config = dict(
    num_hidden_layers=13,
    hidden_size=192,
    num_attention_heads=4,
    num_key_value_heads=4,
    head_dim=32,
    intermediate_size=384,
    vocab_size=3042,
    hidden_act='swiglu',
    norm='rmsnorm',
    norm_place='pre',
    norm_eps=1e-05,
    positions='rope',
    rope_theta=883000.0,
    rope_fraction=0.5,
    qk_norm=True,
    attn_scale=0.402,
    bias='none',
    tie_word_embeddings='early',
    parallel_block=False,
    extras=['some layers without attention', 'local attention windows', 'shifted keys', 'gated attention'],
    init='uniform',
    init_std_qkv=0.0434,
    init_std_o=0.0531,
    init_std_up=0.0434,
    init_std_down=0.0,
    optimizer='adam_variant',
    learning_rate=0.00159,
    lr_mult_up=0.715,
    beta1=0.9,
    lr_head=0.00501,
    warmup_steps=500,
    schedule='wsd',
    decay_fraction=0.717,
    decay_shape='linear',
    final_lr_fraction=0.0,
    batch_tokens=[8192, 16384, 24576],
    max_seq_len=512,
    doc_mask=True,
    train_tokens=170000000,
    max_steps=10453,
    dataset='wikipedia_en',
)
Each number is 200 + 30 x the weight over its row's rms, rounded and kept within 0 to 999. Layers, rows and columns count from 0. The size before them is the row's rms in percent of the matrix's.

# q: layer 10 attention query, 128x192, rms 0.0974, rows 77-90, columns 0-47
# k: layer 10 attention key, 128x192, rms 0.0973, rows 77-90, columns 0-47
q77,068,197,154,206,214,208,136,269,183,158,159,222,211,160,211,232,213,216,220,174,188,214,194,158,207,175,194,219,193,225,217,213,193,229,186,219,235,164,195,212,196,122,221,204,254,206,201,215,187
k77,049,171,203,166,226,195,214,176,246,142,227,233,168,164,192,195,172,156,220,259,227,178,197,211,217,208,229,166,162,128,218,181,202,231,198,183,202,246,216,126,167,157,253,163,174,149,165,217,195
q78,082,209,196,207,189,227,234,209,255,243,146,206,204,220,174,169,245,179,160,171,202,222,207,264,196,209,233,199,242,235,171,226,189,186,179,181,204,223,208,147,197,240,191,210,220,195,210,166,221
k78,052,215,232,206,156,248,194,220,176,193,183,216,199,202,174,173,229,203,229,213,139,216,183,232,180,256,171,203,226,187,222,195,225,242,208,234,237,246,197,183,236,184,228,192,185,200,157,137,230
q79,058,192,202,158,176,149,205,143,156,164,227,198,154,205,256,131,203,213,211,195,230,193,222,253,207,237,193,219,212,216,170,175,199,169,212,222,119,196,205,182,204,214,206,243,155,236,209,230,184
k79,055,216,185,218,185,200,221,215,208,214,222,166,184,177,153,232,184,228,176,193,204,228,254,171,166,186,197,183,233,219,170,242,145,236,190,235,230,196,221,155,276,213,168,187,225,234,184,173,216
q80,109,166,176,231,205,204,182,163,202,212,168,190,179,212,170,218,163,193,194,192,223,173,135,170,227,222,261,183,207,203,213,208,177,245,179,215,214,186,184,222,192,195,161,232,179,165,202,152,147
k80,127,159,174,236,201,199,172,184,205,202,155,193,174,193,195,190,168,200,189,185,222,156,132,175,235,223,263,175,209,202,213,203,192,233,183,216,205,188,162,217,175,185,174,232,181,172,200,144,172
q81,121,228,250,222,231,241,179,209,196,204,219,167,218,142,188,208,187,213,213,261,155,214,158,196,200,200,189,197,153,185,200,155,214,278,132,204,204,173,198,250,166,171,176,190,175,213,138,217,216
k81,118,228,243,218,221,234,174,239,193,207,217,184,210,151,196,226,189,206,211,259,141,210,166,199,199,183,192,198,174,189,197,164,229,276,145,206,204,175,200,262,182,159,205,167,188,231,133,222,210
q82,128,200,162,196,232,195,235,175,186,231,230,187,196,173,149,169,214,202,154,164,213,202,240,189,195,247,201,205,184,248,194,172,133,219,178,218,134,185,250,162,207,216,153,218,207,157,203,216,203
k82,139,208,156,198,225,203,246,178,187,218,240,176,211,175,158,154,211,182,155,167,211,194,265,190,197,230,178,217,183,254,215,172,144,213,186,219,116,197,262,168,212,217,175,218,194,163,199,221,193
q83,118,243,206,172,230,256,177,152,215,200,247,193,205,218,180,218,256,191,194,209,146,189,230,174,175,215,168,281,185,229,151,177,162,201,208,191,186,201,294,208,160,212,243,213,177,266,194,248,179
k83,135,220,180,169,208,275,177,156,219,198,246,211,205,223,171,213,256,184,192,205,161,207,204,171,169,240,192,271,197,226,150,169,156,216,191,194,177,209,282,199,169,206,210,197,168,259,199,262,198
q84,117,194,230,237,195,235,256,239,191,151,197,206,173,232,233,218,189,156,185,139,202,210,222,194,218,180,162,158,289,232,236,235,201,229,144,208,196,190,214,155,238,207,219,174,187,209,188,153,177
k84,116,197,215,238,212,220,245,237,171,167,204,205,168,215,227,211,188,147,184,136,198,197,223,166,219,183,151,161,292,235,237,236,199,229,143,207,186,173,226,160,234,194,222,190,197,209,190,143,176
q85,111,214,195,207,176,187,262,215,230,212,201,184,217,198,194,237,204,192,133,212,167,153,237,211,216,215,196,187,211,200,215,257,202,216,190,213,180,252,164,218,190,160,249,182,215,207,188,199,274
k85,115,223,207,211,181,200,255,234,231,225,215,171,237,202,184,240,208,186,147,229,160,168,240,206,214,209,200,191,220,208,210,236,184,211,186,213,191,227,176,232,190,171,241,191,230,205,190,221,262
q86,112,239,237,222,209,154,235,239,195,204,194,208,207,213,218,289,213,199,203,132,188,246,257,227,229,166,208,170,212,255,224,180,199,222,220,256,163,199,182,236,211,176,204,149,165,187,211,220,238
k86,120,232,247,208,224,139,228,248,207,204,196,207,213,212,214,274,220,189,206,129,182,217,254,214,220,152,220,175,211,268,218,185,199,214,227,256,174,196,184,253,214,179,187,146,169,187,210,230,236
q87,119,200,252,213,165,216,202,212,193,211,156,221,186,225,265,217,174,304,213,241,227,222,173,259,249,201,232,174,264,175,218,218,239,158,217,216,204,189,175,153,172,170,185,223,170,214,237,155,238
k87,125,195,238,212,164,207,218,218,203,208,164,214,192,220,265,207,172,292,207,223,234,201,178,264,242,202,229,180,253,166,221,235,247,159,232,216,202,168,164,155,174,165,176,225,173,194,236,153,233
q88,137,225,244,201,189,188,201,178,163,215,182,254,178,198,179,145,181,169,159,210,189,176,172,215,170,191,187,211,210,217,189,180,212,236,226,195,165,219,158,218,202,199,264,204,174,240,238,177,193
k88,149,209,237,210,195,197,197,184,160,219,173,250,186,204,175,133,173,169,166,195,201,178,148,222,181,198,203,208,195,220,192,172,207,236,227,200,179,210,148,214,199,201,233,214,173,220,229,166,194
q89,112,157,249,217,230,204,162,162,202,206,157,184,196,200,176,167,244,149,171,215,157,144,164,205,192,197,203,240,176,214,178,154,164,240,172,179,191,225,210,225,193,245,185,242,213,196,210,199,162
k89,116,148,254,218,230,210,176,166,206,202,162,195,204,212,175,179,232,151,165,204,152,150,167,206,200,174,206,244,186,209,170,160,153,241,188,186,187,221,211,225,201,236,193,221,221,189,202,201,161
q90,104,247,221,143,143,258,186,218,174,222,189,236,248,194,181,213,249,246,181,172,242,249,231,169,215,203,176,228,213,242,222,225,115,178,162,165,187,238,186,255,237,211,181,196,261,177,214,209,175
k90,124,245,195,131,144,250,188,232,168,210,200,239,233,184,177,219,250,237,169,157,236,265,242,178,217,223,161,214,230,244,213,213,120,183,166,182,177,242,177,236,235,194,180,183,271,192,219,206,208